Part of a small language model's weights: MLP 512 SwiGLU.
Each number is 500 + 40 x the weight over its row's rms, rounded and kept within 0 to 999. Layers, rows and columns count from 0. Numbers have three digits each. The size before them is the row's rms in percent of the matrix's.

# up: layer 11 MLP up, 512x256, rms 0.199, rows 115-132, columns 0-255
# down: layer 11 MLP down (transposed), 512x256, rms 0.186, rows 115-132, columns 0-255
# gate: layer 11 MLP gate, 512x256, rms 0.197, rows 116-133, columns 0-255
up115 099:407565519482459478457482476503500498476572498532498585530476418502573505440533560462466499595517451588480546521517475497531528486565466492462520496489546477545461416504550543418454511440496493523512502534507518531482511545466459533497451500574535459494428506460433490516501430525544500532525508510481516502462496486562505490475484507462446462524454538499546497513418503479534504490454539500471469539564550472593491493453556534471519566521525565543417422443474486547498452435538466466531467474474519500528491535521553543484539463474531515515567439486578456470479459546445470494537482439541513577450555526521488532500495445498491497568500467460447412467493575499555452462490469547506498460497381479472475581473540573543497493460500460464456480511534483479506480471443461
down115 092:508473527459489426459411508434532522493453477514515483480453469491555573513468506464453561473510545496434559496500453539534530524465461532551478471555499562498488432533473574455547532528535456538521462525440542472433416531428494530461516558452501488485518559479466497563538540472508504530423505520521454467545490578481509553566523479513499445443541511472482520520499564469502463534424522442564531484515467486493501492603502472482493518511578551580537497472522516435415542519541443516520512444488446441530530544506516484493501492481483569341492566537549466518492494509413497447509490538485542488464459516477512501486482495468459549537431521484451395511493459495477510511533562476511534569505505508480411475491526497456452489487474504553573510452506484492512453560533463
gate116 102:425456547466433478505473529523524455469561476496585466498516479494480450488546565529500559487498532577451524535496528486483545519525490492506495468513503487486530496445447535496503523580479482515504498532522527488521435543520504515474572465528411492549485480539503538493502491561575503510378540494562474509438529478499470533517500549461444441459504460497455503531558517537524533501389571527603444486447496495532521511478498574574537537456507464465553345498526512476470479499555509536500487417490475495533508459503513561450445538477489465554475506466502554392547454493474528556461536443439499430474492471462443450529529510476513535566517484506464503461518542442468501497484549497526495464513455494526528455544537541522506534511523538454549563528488519498548428584528590
up116 097:519472454534529501514542464541465578501469545477530476462510502509498458462483510509497521470559489444517501451470505528463518560538532526453555459454518500497494467437402560520434462507541551545547484511532528480396518461554443480467467513493481472526471515495523485513469453505421499569531495484588532524486456455513502506457481498560429587551457485527560529536517454532432493469558450529529536470397499528484487493460529472543371407530567483416489485527508468468515470451502604465555433490593565532483499569499481541555488496533511516507512577512488582468467460509468544520511489490474585504484498523510481563478503557522510497495508509556454548429521528473518520487529529492479543571517517527544481454487392515467445487453515433472467547473499473471498455460434491
down116 096:518517466590502536514443530584513433460461555462546528480515505395548519510416498518549527542489546438524472513525539448511470493500608548483503501526490528506529594515545513504432459497483541522567506474475491514551548538494490524545501560579524588563582503515523433552481448412538496531508477498540504431461470498573494459535473518487515566519534399511579493471586491464461448390512516498484574486478544523526444468510521489568489551516482489449405495511497510535537472528574465520548517524517503538502546458454524510471559529476543463566491422517518478525491553481544482445519449436470502482505529525510507525468478537542501490509585505475468484469405481442485507522513452435497499481443433508502516503536488512526525438527508550572497458495487505453522483512523493
gate117 096:482474500505482488570515445486469543492475526501433480535489505473506453565473517537449491472571473508464412467443507544541533512500494505569495498530545456461464475519494484476467479504536455538595503545451547504460409549469497514436477457532468447443468494494491540416514574496486412550519437461488513485580488432481514544525436499542534464445510451489459551526570500521522454519483484491541466507519557460474518539426505472494443570459499567570529522480448464513575432451558536376484503510456429491603478492470485479528461439522492484527472525523529400466483489531459581517454510500445478506557476528541537457482497493529513508470579484457502521525527483558499434492491561465497506484533484499551497463548465504434512524534517462541556478498450514499546482380436506
up117 097:472503476489424517503572501496503462496524509493570562481532543506515489487498533462528481485500437519481544470623561481458490564475485548434500443455572460532458493506496504512509523540489512451512483431447467523473473505585523525506561595524531597486519506462571483475507488482517453512472477549585490549503547525576518511451500499499487477516413522495509481498471494454509494551522487544471483437438309450487480497471533511557522502540503500412514476529536463527471438509490482501491497522488504537486517514516492539500578531538482438528456504417482505499501415549437562535490532484516463512452451535473538536489569522481438588455436471555517529505547533558417459525475480513455456486492476480437412505494515562468466464442494521515473502461492503520487481493403547
down117 099:491522454450468480487475518497518467452485520532487519502543602531526502435474479441539472559406488468457433487514460405473465510530455487548515493475440473489468509538500554552493473463463548544535554528467605454502607538487534549507497559483517542510507515497478473483483423488445459481434534567490513437556422562528572539512446524511471452504492510493478426536465485552548508462570484515556456529499484508397443465507544459443550464495502488547497552552541480562519529399548449444473497473526570533444472501488506510495510478455466515535496514411462553457523473471505494464499521499492471562528524518462526433419470508461433523497496562531584511466531510530474518466508489458489568501472491453548448526517421535544510439492544493507456422503466505495561548462500534
gate118 101:539463556432500506535441518458551443451555493502498502486436533500552505496444534471452465548543569520463460443541501559446490590567541448442509445469507475432498551462527512452492548494499494562528513455519498441493424493576454553507573537508469467485557471491459494510503517461464517456481488489453422506477477493471532531513583415463486492557445473453457445444420384514545508441439469490530538489466498416511472524499499449479546559578468517497494504478489557494569534511493545453488445504507479561434509466531467523551519456548482433575491504549474561460559527597533489510520545494556489542471482499490436486483486464492478521486536522480506522521504554428522524508517564485543427469534460491517512529508501520495440466446531556553530490497462545419546483495476558
up118 105:506532499571527471484540480526386509419496488512531429484453545486443549563583546524480469472506438487500478604491495465536548475527482529463444516554492427490518522477477542520529530499487515430415468560584436520466520525460490475458488577435550491495541442513483488574461458482418469562499443485540511527563533572439436525489453505535497458446532491499543536453459546507478572482483504551496428498518534520540532509422545494529491472518486519447490456461476523494437488540529453525517553528403511507499472524488446556479592525486519480473483490512433479450590505459467514455501523491584448549533478437455405505516464539537577465498556552461485486543523446477474500456475571545500480509531532546534436475475522494519525508496506567525486486536504476488490545505491520
down118 100:471462522518479480493531583543449527524481477522462508496549521482485485549577473492528440473525476468480418463476443517492477468463526448579489459555514610526511436468569550448472530548490460576533499511505463458506512387543456563525486466486492538483490500449464504490466471505466475447572454444501490517542481545493565566472540504437498524534508537485571530470458484478560487473578492491462525464472476459481539527549519488466493550525491523526587451512496482474419447454454517624549502550516491564527520508529528503527524501516483490438521521523501488492516546499515537489511534462517599554455526524520591527425501563502570500531504521418540540435526482532460538480526438439506460564519446457483532503526518542447457449505560499502491512518454533484439546426588564
gate119 098:581460511488563581440447427549476594512424475564510516477493485484487460505452503474429481509537545504517410540533414523530575543509511485477490429468447497480489516514471494493486487520525452431515543450458528535543485475515516481450503537529460509519501479437525452494523533536573534578567527537511455481547531507467434483539527525510527476570446496467513438540458453450443519515511530496471511465411506533508474461451553493560484562500535434499457543500509498498559468434471514436493548534501547519410544488539535527533509484533436448518500552491479516555492459446539528538489534496523496497555479455466492403441565508582567504435516535543468569608434469495567471506540543501467519526516476444464549537497544450514451503496499494425468499468439494466516540482500522
up119 101:466572414531501544475531537490573536500510552411541517459590473532475501490421480569546503479521506449496503528437530531606473499430483541512460515476520487440480487528499527434468529468514520537543521563516491501574469534585527523475529531456590500435494497533526476450466556518455562569486480465487459491500491510503463455489417506533501484501483457506552554475544495478539446518523411439504546546532455483504548562513465547509540563509523490469505553526458482489494502482535493600506470400503513414467492506405466454440474472566490532493479482418552515515522539482447533468508465545537457485491432437468489561557454510460538494474490426537461427475544502494542561498506520483452510468511502469476494559530417523529566503534459487467549499481514429467496462460540502
down119 103:448577486500497547502527539494572458545482480501491514500452508527522530549525543549535419505490509477504515477484496525494470460498468523485511452539480483597446510473504498471487515429509465511528501545528462509502515513508494407466458525508491564472468561518463477472471515475530420502442463474398467516456571429443495516508523451547492517440506460447460555480420605438465489523501485488549457530555505500489500516548538507483440429471585507524450513458501526525515482542481510524476532467512504460493408512499526561527477503525520569508532403542541494390547469533544531491556543588503529404466492596391518528499418480497495490465528529515528400484513535499543548492499492572511474500504558509534458463550537576460498516552520592546553464535466466461516502514465483
gate120 101:506530562509521535551515508450467518517431491493566518517457526521444471486487471533550454497561539470459416501476460552525476531453519490540509529499504515494408511488475465537541439451497474499517566525523553557475467533532563539481472443431422526459532578412539476488491489508556539504494505480538451510527489484491493392510530512491489528473467582587479538616482504517500493458494567440529475494496556456466524492470480517598524469508518548515483480498543522563503427564478458430622544437544443430494505486541512520581507552488513517493564505518566512431451406494459459541473511519534528560521495543509528479459510578458471511490483477533489475501545530512503486476528491507540519532468488517550564554519558490462453570464498585509469460432483440463501563538507504
up120 102:512391517485456440441538477504530484514497446494612415436471442520535458526530529450512543518493457549477595444554420541495522518512443489526475446493519509489506496481474483534511516538444519569528505530416507479520500419550483433529491515537522535547493490485503546497507450487437540484519496541480529393417506525501491490499534568447458470508451540576513528507449514410486419519533492566418562492473551506481508432593531445500428515489496418413519525467531517507509557557500460561494481425520509524534465514504544467520495459553532510465483477445452542546509505530493514527527533520483533526516511538509509416439476478479524455420488482474469464528509440464477520469493516493515532569546488509485545489448449494537573475471505528461535522481464461573515538456555447
down120 102:572439473567489471490454472482438502505493478538483522514437496504547541530500559467490565429513511511487557462505484537490560484461433472435543539497506538547488460454518500473472498497503431528477502594566490491480481491574529544457476546557434514517518413480529555467523459509407440472538464483453550505522528527389417499435454558563509504504462564491585476513507573522484416518479458517475553517504519504471536430483396475414487535515470470485490554504533526554483603541471533488535540491554520528495501500523557520498512491473539569473526496516450520566494429508547541458477498540497499437488529555500466508466538545448546524512472545500475552477561485472578532552547533498417461546514551437474504451497572489484497559504514458474537455522514500480484502562501440
gate121 099:571496453469476535474525535505501549486505457546435509471537538479488480549535495515534473461518507483460415481462433511488537489490489460505542509491442488473545439540495530417429471510481511523473480529444540476536499516476519483546532589534531482548496483508523530583522463517505459515470494459524488544521523565504383392484505517506471507493501546590505523515414495508507471504521462528522445426490508449524516579523491550427535545491489513522489570506482495473590482521398574484454520515425492542498516467538492483477386508506481501489494505607495470514493509531503542483494569510525501486434511530502542430372549488475551492535502562436459433437618461532518517445500474498533467545479532527468467548486561502451532518497515510516552546564456461568488551543532470
up121 095:578515489507488508476520538562486519429586501511393474525420466463496579454534518464473530540446527490499577420500478539525542482486470464509508423468478456563465546519562528514458578481537485494462473493467541482498467464461495461533456522575522488550442465484587522556488486497519485542514491519484440524513403439458452471478502584505458584499538516511490494578560431472502461479548460458471552537498462466522444487474488495447556480473520545521469476487485561481512505559470519454547473567544564532527505476512484539438430384482452473509437473444491512447506529486533518565557507489505494496528529462494494493541484556490515442467496592460506457495555575446501526475498472491487403497491483519454453506465464579505487510510481555494509516542544509565522582464487433
down121 096:527536477561562441438484517550481465518500394503461474537484418491521452480450490508466387576492502604502536528475561596494491510547471460436456543530414474473470497501542550480477450501531498534558570526486561447533534424434480581497535466475548457563519502526561523524514527465471447530460508469462487503565467513532519550497541534513527487483479549499588532496523490424540418495464506508430454467521492496542483518454468578495520531512612510493504486504478522474543488497495499535450461542522566475530438450470480517455481558564547501468504467498500452507508486451548479531468542478468507466429516484480532524506492512536492520442475510476450443495425557498508506556489564524518497548591548433508461565524478553452552481445589513526532527525489473485519514474457502
gate122 110:562414499512477463450510505474466517531521567535522543458477543509494531496545617489502519470497509460475442479447488509567580509480472509513576467508448503511567430521481530483538470549514471523474485477440491469465512509533500494525453537552545573479463476502527582543494471494469544449458534499474488549470453539523473497502502479505539535446471534601497487568471534418482570487518491430543513475515437513442548485529495425505562531482533479469554529586476490522496541440530480548423435485522483435556451471491482398413476517440436499483487514492500496570454469471491474424538422571594413497555518566511540531547482497518532499458486580469466484465484485542465546511441535513504441532492518483498515475548520545464476564489521472415466481545477454510485498449509535
up122 107:592504583506524464450568541496548431510525511526539489453532559569522528432441492506532555529450449503489446530462560502575503425439541482516490447502488491529483474486568418477565489502521448464416474468477480451450461540510519511415401528542518490447517498513516527509518492518546582431592517550506531411501455560546497494460560516605547477482539452520536500487511580509551539482504515566491547528474487493551513460542562554494533424530530469480466476540523509459539460522494496465486541543560486426495519474491547496462482521487483477563485528495470476542495528483540459526604490522591550488481554520448553492523478558462467519539493492522484535489469523474523442514452474421420483558539549492496505474489538516452513527487513512437500505479474468524517449421486495
down122 103:500441482518544494535512495548531507519442489548537501467496449557552516461460555558441443548501529498465450492459462492563513528499504497547538506443501503455509474511468504522464497477567517505459568492477432476420542460463518539458489455508465442484447578489489479535454509520509525437506549451515468474447446504491478506545507493497458505524532495465469553503524530495510523531517490423452449523505501452472495469475510486506485515473407482492460467467483532463462527508543440594510543476497446462519552479487514424569514583577550492557546572561411562498527591520484496403511548588512515575483438567467533506472558496474500495455483516508469512485514454541438465478456563487471519526520496551430502522547544456558507454529614517480538421516439428432569468537428491
gate123 099:491494491500522484479525513451419514420531449516496464475482491410445454528507495481472475455492466551455446531532500495466545491500475414543494492514460493537546523514389515593480526487534477455508478481503551520497461577490509539557562510488494546536560404540456479519521413460535477577521455488592516457482470481564483501518430508492481443425538528528490518515442534502534496513520534488517567459557464509515486567420452504520478519452489457529544399470482478505412480437528507507454513526494460455529494472461488576525498455559454481488537519576539496443450521518539519538531522483537555467445479481555479483454507529521481545493609524475469650486471508492491530540535493429507525473455457611532485515515562522520474481519455480487546525499436464454495519507524525
up123 101:500543437556531405492517537539547477447535534542546546508515512477370483504482497454524468491444537531558488488504487483474549509509451460487436515570498478419565516452372448565535494448453478443464479508495484433519468509462492498517519448521445501515552538480499494535543477551509492534425546513519523566476481473453520544501502514464520493509483505467467487529522542479532480472557560451504573585420488498497497512428504446521426550451614522457499496467458453545471486572508504497491494511471521442514571443477490528528479528471479480498480507477475553464488516463505553548489573522572484460507446581478450467572480516507517476567540484487514506565404480534490558479468450588481481584521548490470506475523458465445470534575549444445554509505499466525463501502511523
down123 103:496482472450563570565568481491454432478482462494552523512505486498556489460569513558441541450470465492528476493491505480516431489527483484531527540489590512534518524517519489501504432531511535456521487482462447510551460562481499470544455504544552498541450542459460574506480535518470555491505477548538507498526526539451529435580557452443507474486499517497501483432500514480508579540482466472490507477487522498481483455596530439517563499522509500497470489561534504487500522432534419575482458371502537512443528441536479483520454501475496479604483614524478564430515529565530513493449463567474568525458533392545529549490519501502497563490531490496493515522562522505474499496434481478438474495560458552540522523479517462413578489510510471504570534553595486564505503541472532
gate124 095:540483459477543524415573501536541534563496526432504444512488528526533500492494438544540523528483480505394503519524482507468515541565502536543538550426436511469549439435491545502513485581489547530527472503517467535526432521483527542507537483469484461490479522517451510468510535533542523523528531501398476460489525522402457466491520467547456440392452540425478519534459478482492543485553461542506503473530483481494518489485504496541484410534557484477493475510547488526546499568471629479484518462461467524462557529515518533542548523443446540590490456443489585415550539467477487528475514495502484462558503468562437514513570505460487456468511535491505385518497507498476432536477508465551517465430396480488412448524520463491517536491501502487519482445427442522499492494511526
up124 099:460476472476510562478492481516446533530458488456372547497604565512530544561488514589552450484404547548485485475526465542448448523483549481497516389496540503489518547444509497491525546498499494480555469573499509474537492532500512529441460469431562484451462490574508542467515498514522489549463548549477476503487552544465497508524473511540500504516452522514486498437503485510520472492495516554477532503498570509522418489470482509455576494477509512460544483432563587542489416491511489471528537558491520534582542567433575433507477499533571505536523520519477557507542531485481561454530474499510465574490498425517500475550466428451588488531520470537545540532539460536503508436488439467469486510443534485544581438509499459532546488412478474462531460517504501505541516410481533
down124 100:487530526512515526447542549489450537513503465498501504485562486493512489563499466520588504480497430492528498493488435489449443510537518514528530505528487495483553542459466510524531529531499415462569505489471457466574505419475573508471456462501564525432396472483493509545493510460474512573419540530500483570588524501476533463548446513537497502516549516472517569549469450556505472477520442475531541490464569415518544512431440507347524404445545558555530483449510532500521460538500483547509533520551443526543412411483498512572457496494525528417488486503499544458453537443504535485478452472539410463475563525572526481481499518574515486518492451584543537491448474516514443541501448507497483481487512485521476499513518506449512462518509460490459440489465540516454486451541485
gate125 107:475474482515513440462483480500481529417490465489435451506543460510474487522530437432496511575513505482486538435556485505482535450494452514484507543475459533481481515510437499485556530611483529439569509481462481561532537581479506433570446543459574576494520483516482525418467471485473450542502502509495511448551455484513416522472488532467551519464502504526519484519456598461566544496505503474532498508463511462445465472504490537442489427535475486506463479522430499521518490501440428539455459440488484509552434462466529494470511459500472510528522551408548535537506512501543505535479443498493412483498555538500496527478502575609490485541456542514466543468510603480423498485487599463510501472498534447474491381470410524500559499483489601522526523485508467519426494473501476
up125 108:467524476585552402485511479570517431535484487550574503474548449572509511507505499492475433455509475500496518560484475485452523564510526487466434464505497495440497562485467486562512516579511522459473584517525476468527534486419493468512499483609523466522527525491512545511496560510499530538530504504452492493500464395476479425429513446471491482478495529518482509488532566410505453467494517503528545480519517520454506490407534521476556512480546504514479520437519512499537511537417473497537524469521491464509459488485463478526489512525508500593479567499622511485476450533436572496458469454521545492450494437484521511508470501552447529509558468542537544514521489437520506516482438485527461483567591531516544532532486542466441448475509472518499553446451547564386380520559460
down125 104:502517522487563516517474519549506499463435489463430527420490451483562537499514545478532493487562405496505540534471535493467442474522517454476514477549563520449556595453505563488540480542475475539508436459509512464558550536441431508534557422490530429482525434469550440502473504517492502566493457484501486466530500571456498507500453467557482458548429501514567478510528572502500451545450485529515518483477530475499468478441529488460531498490500585564513495497429469450564559535549442518499487536536505478497526618466372495526526562525506487437476500472572519483481540473416564446478466564453500478487446463566566528473484507441481553492479536496551508552480521485482507532487452485557489550455559570544533466507421528504496529445540491494536478530465461550471518544539467
gate126 103:521530553461497490495581459545578438481549416449537542509414515490516507509490448489510533490489506508489520529569526517507449421538531527483487469481500447486560434421490530470517461514442531451569584471466512594497514442424515543516512408513514469447500468421501493555543549512538439480516522522508471465522580441454534542514464483482498474503463524461495473459446592500600578555481491527490519499424490502525478511520472532486589514473429500539415486464477472553523591495474441433490495500483444527474495454472541491485511552538496453540519544546466450540479512539593481495555464534513510507510494501507556447451439517503438497472492554524489570532534462518458543495429477482484478529544464538540530461517536500499476533506498556541442519507560490456424572523506483
up126 106:475516475585561439503479484454527536459504534486447468496405507406592472503452532539502466515459523502489444478509427430513402376549498468483488541445530529583527421503508502505474509422548485476451532486463480428513507458473489505508540489542462434516479503533489544487543517468461467590488484544554509442467516473501459476544501568475528525508510472511580509491534476542458511545531449544488484494456534486442489503523464468461445457488515497527441473517593494584483474502450453453463489512525539450538505504487551576481473507463527469472535537493471434513514514491536455460511445501503537484570545525549448504506548481537514450560462533516524537478525490540504600429505481450506474550594549472540468476450530542564481450500519509550531468520510500576429521526439437
down126 101:504525524483589523486519576501502435520578566455530463495413495476520506491481441500560492515522513497517530467497441471488472487483551513508521569529523541541457496571561475506483524559479565511498565477487447495555563521508442520495534503460583546424508506515510529496450576462580521485467504539483547467490468555517519479462486487497572493532483573482514527399482532532542507525522530564524506523452546490449494556544542551522484470476487542453457513429561567531500528525502522446562492541447555478479475520537467497443451487475570509550460513452420468455524555476488517499488528466439480515510474469437404532401468459482579495498463542484477562515449544567502429477498521545489465478496537500476554488493486561432594477501558547526422472462546465436459517569498471
gate127 097:505511557464547465488463430541472512477469554510503444446482531458514445439521501547468502524460448574502447527540552472519481438521552522488498452501559493458502489482594512500514467511524539485500475460496498494519527491417443442525494537523545478466573462409504541493572522480448518575440544545472524510420492432456477555496522446518504476452419439601464570465491539544457534529484495434537535563525550502499608495445523534514463528538567516536472457519448534480516542510510518462496534559473436551523481521457525503493454481561463520479501520428452493519492514538537414512528565493435447514548544494536439529498597470455493518478526478469504546553523577486477484506528512502532506426469516548411501495498615452606508491502518508470492484494476528520468482502479541
up127 103:491486510504451545490512539475514424453504424486543509566444549495556533411435508557487495505522561498525476490577506532534565509469500489502423535462519521496509437541586549487468464511452469433498537554405474579430506502503489452497482514510522529508529450528528438531542466508481456475534519519553472506470472533398485593484444532419499497540527497458547505547477400463451556430531540477448403544536514515530501456497549538496477550559556523518542450522518520467527501521530532458536451512522395508426533454461426566548544430483485492452464513454523461500543517463500540492508482549472512481530502522546557487454539536524538470466488397454506473439484541496489484503401486460479518453533528481464441493469570467519525526459551486530526500518531488463487538519529497
down127 104:454477534495488522524474514462455454529486531500502519546513597503489413481493501492491552474415473592516515497609534433519454448495503570576467575532447469541498476532553480584507470546487535510461501561512447504522520429555478483462436472504500556544502439528542492476565524435556505524458480477546475536567512421517539515517590519555507461475500442458479523505507511483490579439490521478527537529484448510496453570506525486500449501495570492476566547508490409456475550469510444521584481489567462470449396456531444492486455465469490505524522468448452479535499486474470485468513503474433483524475527447493497523478442543558437479427526458517548470514479538495456526552477494549510506500474443468499438510456455489464563444466559455469478532484520455497555598518474537
gate128 093:496461483453521560523548457483445533520504502441546466480579458447522456498445464499509471605552541447444544522542430531467521515527439454457506511570588513562552509554504546401550502510527498451444501534487490556492494500539458484487488490526518492567411536547535460486513550478478474430496466444510515585517521529439503509520482421422487532543432467468514501524462452526493518450530516474487504483517472488449553535481417466514556493475511438471471498514512459432500494486421495461538485512432546469478615597551556477494434496529423578578496542530569513425535481495519505534466479520496524494507501492537504453485433534484528520447521474464475503461541538495455500504436556547520496524470537456537450466540517519500465517510541495528506460488397508462503519459533431
up128 098:455497434503456521493483554473496537517497495493453466547449524480450519486445481499461529415460508573490490497451484486480409493488454523483532470494572514496421503430458434508511450492460534432525502508560496542549480603546415438504535502488485550479503489492521547472389529463506490526429546529482507477505480509503451429446510513511456478529499532491531568495531501504530456467515546374575530494556476486550487479581512497534498507595515520503482489506518476521479498488583532601527513528482481468514579524437518463540599519427455464513495522542455428486476475456508531440495523542519564547530519499482468526506501498508521498507506422456480471516521521456454475509501507532482582568515455492452534587498438502506453481615488456532511469478524510496499376538525545
down128 099:455516515497510539506532503528527504459509461548527530556543527480549481490477473558535442537505566419535535513499487490445504447465523506463533475512503492498506530444487525398496476564501563531533509472506535505524510488569544525493474499608537464381455426418525483502387481585482400533467574513475511469498498510521497529511477515552450502467521561526472445479516534527496467551506490490539432611553499457520478463528552478482472529535481434520481495479415448485526530470517444493566502443542495482539537534485444468552469620500494456393513504455479479455494519443565524561502551485467506504487472525567465549434525489505480553531481529498505408462446517503440498470501493479518523533481559550474535527589521522484467573457512551487446501550473508495461523465475534
gate129 101:579467548553556548500502464544477500533445467497535515480514510454469484494536476449528434510548420550585458461495518492529541502521502562472558536515481625499439505518576450387569455528427479458466554480502558539528466482418489424535523541497523536452540543543521548500511483467489453448471461542527522543564474463552501555535561520509550526541506535518459456480514536500520589473465542470544478518533487437455467459449496562506512506570499476536491541533470491454453543505565474468550443528529536535556511439476542547480479558509607511528538487553489516533477456528501438507533467549506500522529478483510554523542476542493476414495470464532483462443508509568455500443461535517447491486543489545489479521517462507550510464539530523590596507519520555444475503496473534
up129 103:509485515475530508502565518519492531473513578428509427508444556534466547485529461500512545499469524440468578509445530477479401480452467501486503496490574479535529528440504497584443483523583489559539461501552528509463483552501500572507517505452531444486520433522514529497450596489485506490503489531487510474493474491473547462476543429465509464485490463456459513480478465506450490531504459522507546430508471562455515522565543500489482564520506489573527502505504599573523509486460519501458585512504490511515492468509529490500508446446488431477572508480538499509474595504484562515534542494578503389466507602483490489383514499549461524535448505507527573524476534518440512452458499517476442481514502406546476501562427443540484483478447462412447451482521529517395486534476539
down129 101:487545587569517448479499515469488520433545490479485462545487499518508500489506499482475450421468464474507520506477507538480490572458496493569527575499508514552448433439398407564518469458546464479533428456539461500458509475556512540498484500559549485531446508496458440466464536473430591564524499431496468442481450528492478532479426488505537495495441473513451552447509495476498534486458541483426563472471477415507510509525491513493458471555489456545481553500517535498518502472507584491445550504463520481401517516515490535495523588432512506563532467433445475580525531428578567476609502452518516440517448517472516497513510533440476533523511495442456469494587509508521478500535422490524493515474481514481478521528450546509524461505537455574532504530504476509508607504538451
gate130 097:501475500501580513602524514488512484575516495538452522527596479478505504563398562570532497471508425556428539538459534537477444484490544501469509438522480523484516468532523452509474452476468446522518580450539529480468491465484500497578562490458484498457505456478513471523521455504472515504516532481481534475504508420469500493504490505506434453486501523492509505504499530466473473555517536542432499479497529492455473500507473526462462572527474497478509510507537479489576516529502504422502484479491552561472503510530499503476491451499528500486451598468486492531606458512431531503480435503532454502437439493518409469550558521484595446540611570465441451437542440485513484432498608527471475476463537507492475494543509406514513554501455597435468507479528497458467578483590510
up130 097:476487408446440575489474556485542474548459497534557530494477475532437549496466459492514487523496486528563512466520529470471562500487515501511477482426464539488509536413473506487442541466503467479462549540461525509503479511454480573560521413408541582497565496528429462513485450477509476493439547526450478530479534525398516476508536512457525462502523518443459445466457469474453435505433513468526526495452456530547481457558550509468574414464535518478476539466402509461484505503539564448531467532499471529496500527407440443477453535527525489442426429526469481540515510480488564488532543440508504495557557477544504464472490542549560579475504457567487527443509496494482499561480486551503470520454532498447473514549467429553467456486546502451544471404449481563511519492545514
down130 099:439487553495478459516538480536483476459494453500540530497438486523528502451574493450452527526489568511488567459522461506562548452505474438467433495480526528537504469412476497463535531548545512516519449498478600428543445460496499458439516521562419491535474500487528479441477434577492470521429485481488456491462553506572520527483484533489491531491518553534539463509485480519568485402566492518569557558511517464444464503494485450494534529464532518512440546519486426506554542463518451484473507481492395511491524552521590526576535543479470505560506513422515527448469439506531475468540496464465577544539506515474524474524430433486508565493563481481467562516505500427520522464517478531493535526488446516531550566448548460422514449466494485493479572604514577461516479470462495
gate131 100:484468484501577595519478483497523457585535455555497497459454505536442548522465499485493488550496483521513453519493458505490548492442481443508521554508505505428474557446534513504504495479462533467486495523434483501467526534485547571517453561525551491453500526431566453549484494466538500514534484502456507501455533466526499521544498503503483433453518519441574464668462507487503513490493526493509517531471504484521556565529496511490563492460539466498506518475501494531439468501454496477554517409487501541479522474504499568438496452449469467533503457562537580507508539505401592573505490530437460645607488495455516531469469545435481568451477541536454578495466481518461525474504541481504517585468523503512485537511523566532525559545576474488535448545452500522511513485549442
up131 102:538452475544555510522528479503571528514582548591515486455504504466461456531466530435511508491540473494482488482510579462449467475479473472458531456520566485485478544540459543475495494465467532468539539552523490484460520615408502469470489590487472497552532498538509468560488511452482518521480450483467414490460556473530454533416573461454493536472468480557524490575443479513508542473519475541507540426503462501506511525561419457488483469490519522467523441536442461549582457473523546450498453527470458531448507428507555538454511520476472406510533551529540615488486535416448532518513485528522488534528480499514541503503459557539485445553508495483530497517560545490562563511481505464545553497516513517459499524415500532410542479524477537426501540483489495522458520504591414
down131 098:469507506477601429564574451606444506541469569521467461468489487476450527484530537562460449510520465575517610423457495497515531424440481489488468561566554461432513520472512500528442531501505546478534529517482426507459514508515522478463519573538623525484514544524513529503474462589491504462504509495546486517494546540519497405457444506463513485523470466561493431511560444501534572530504496519477503470513541459417518524520465479480519515448469463505505432519484487515493543468548497483541554514446504502484479550511570569493505468552535500592464503467435510511507462495479489456461571463506502494536524544467563541472415582538479466532485499473548480494550532493583499472492481472419540491509490512521491498514392582475520465480557448508490451469493520457485504516538503
gate132 091:461518545432552515497484472518532492547581455506517476487540491523452553543497519537560586489470440479457494467509493561518469465486451458477467513488513562517482467574472510500604500495508507445535442452549520489483512521500571522514514478475561537492503496531551484517419511526506461437540510505546534424475571569509470507500447409561514512443514469529541527488482560431490552553423445468520446477483402417411425455465521499510457501501514488576457477508515553484484555453492493543522499534467555434495492470534418533500506544463545533479481502514519538485477494489503473564541538487501442495516463539495498560535475512451585422487563435509517540408480474475532488520477567513523565499384506566469431482537482493522451518453506459502459520552466468463538471443509538
up132 093:490426475539493500514554486497469508492457479510498471546462465518502480506446447451497467537557536539490489449497582484518561536484532558499530455475448444432542494446478494481437526533490493516455476529482549509527473514515589477516532553431401510503487535413485504519501447493500467520500473440372527509542481472449532482441494532488509487571526475466449468486512473474424508487496457594436592511507534520613519521467528523564518526434493540436538462484461502439447451521506473524520505461447496492553530550533496472509535487487492484525546552495510462509520544569480566463501491554433533500459552544533483407448489502546418591499428606485524482541499474581509489552464450558495564508562505527513512487485451497447509532411495500485550548500437488479509445521517497
down132 094:513552542447504503506486529432522438470466429471495509558454512541527510479475527473460505502444540551492526517406476571519481479495545453499584433472610488500534434531466485495487456548482412511566533528489536472483450439527596509451495560454545518498463461536524466423412502550595521539585527466450501458466510498452494553533476523479554497527501529495485532527498421508479494485436504540462560517512428527506496462460581487469496440534484502560580507509490490436448514517506495529445504541567553535483500515461524550473515465481535474482495480534552515529528505508478517522476507461485504535483491568521547570476510511482440477533494522482523416541529510493469508517467554455589547553523523588476522429479549573585447463506544509503578479479482541482504398460512519
gate133 100:604541489503582542552537496493525570495526495506530461537498484461459515550460524527515557510533527539510488484519500508530502478496525524532520507488470476511495540462540444529566520561444473486456435522554536497498468417444508414546569476503443520495529549529545498524396509553572567451466489469560491569440525495529420519474555486444572471516466460532563498500494523531518468577389476480504499428504490526515488540543572510522475526499514466442497539443515454517428487442452471460447501502478457441520493448535473551515477498463478547577527462500463490516468471560484512438413489477435419474450534517454542532529459457411465481458538576516502488543472442483506556458456575436487530537539555510517500521531532542509435539539522572522505498478441514561515481512500514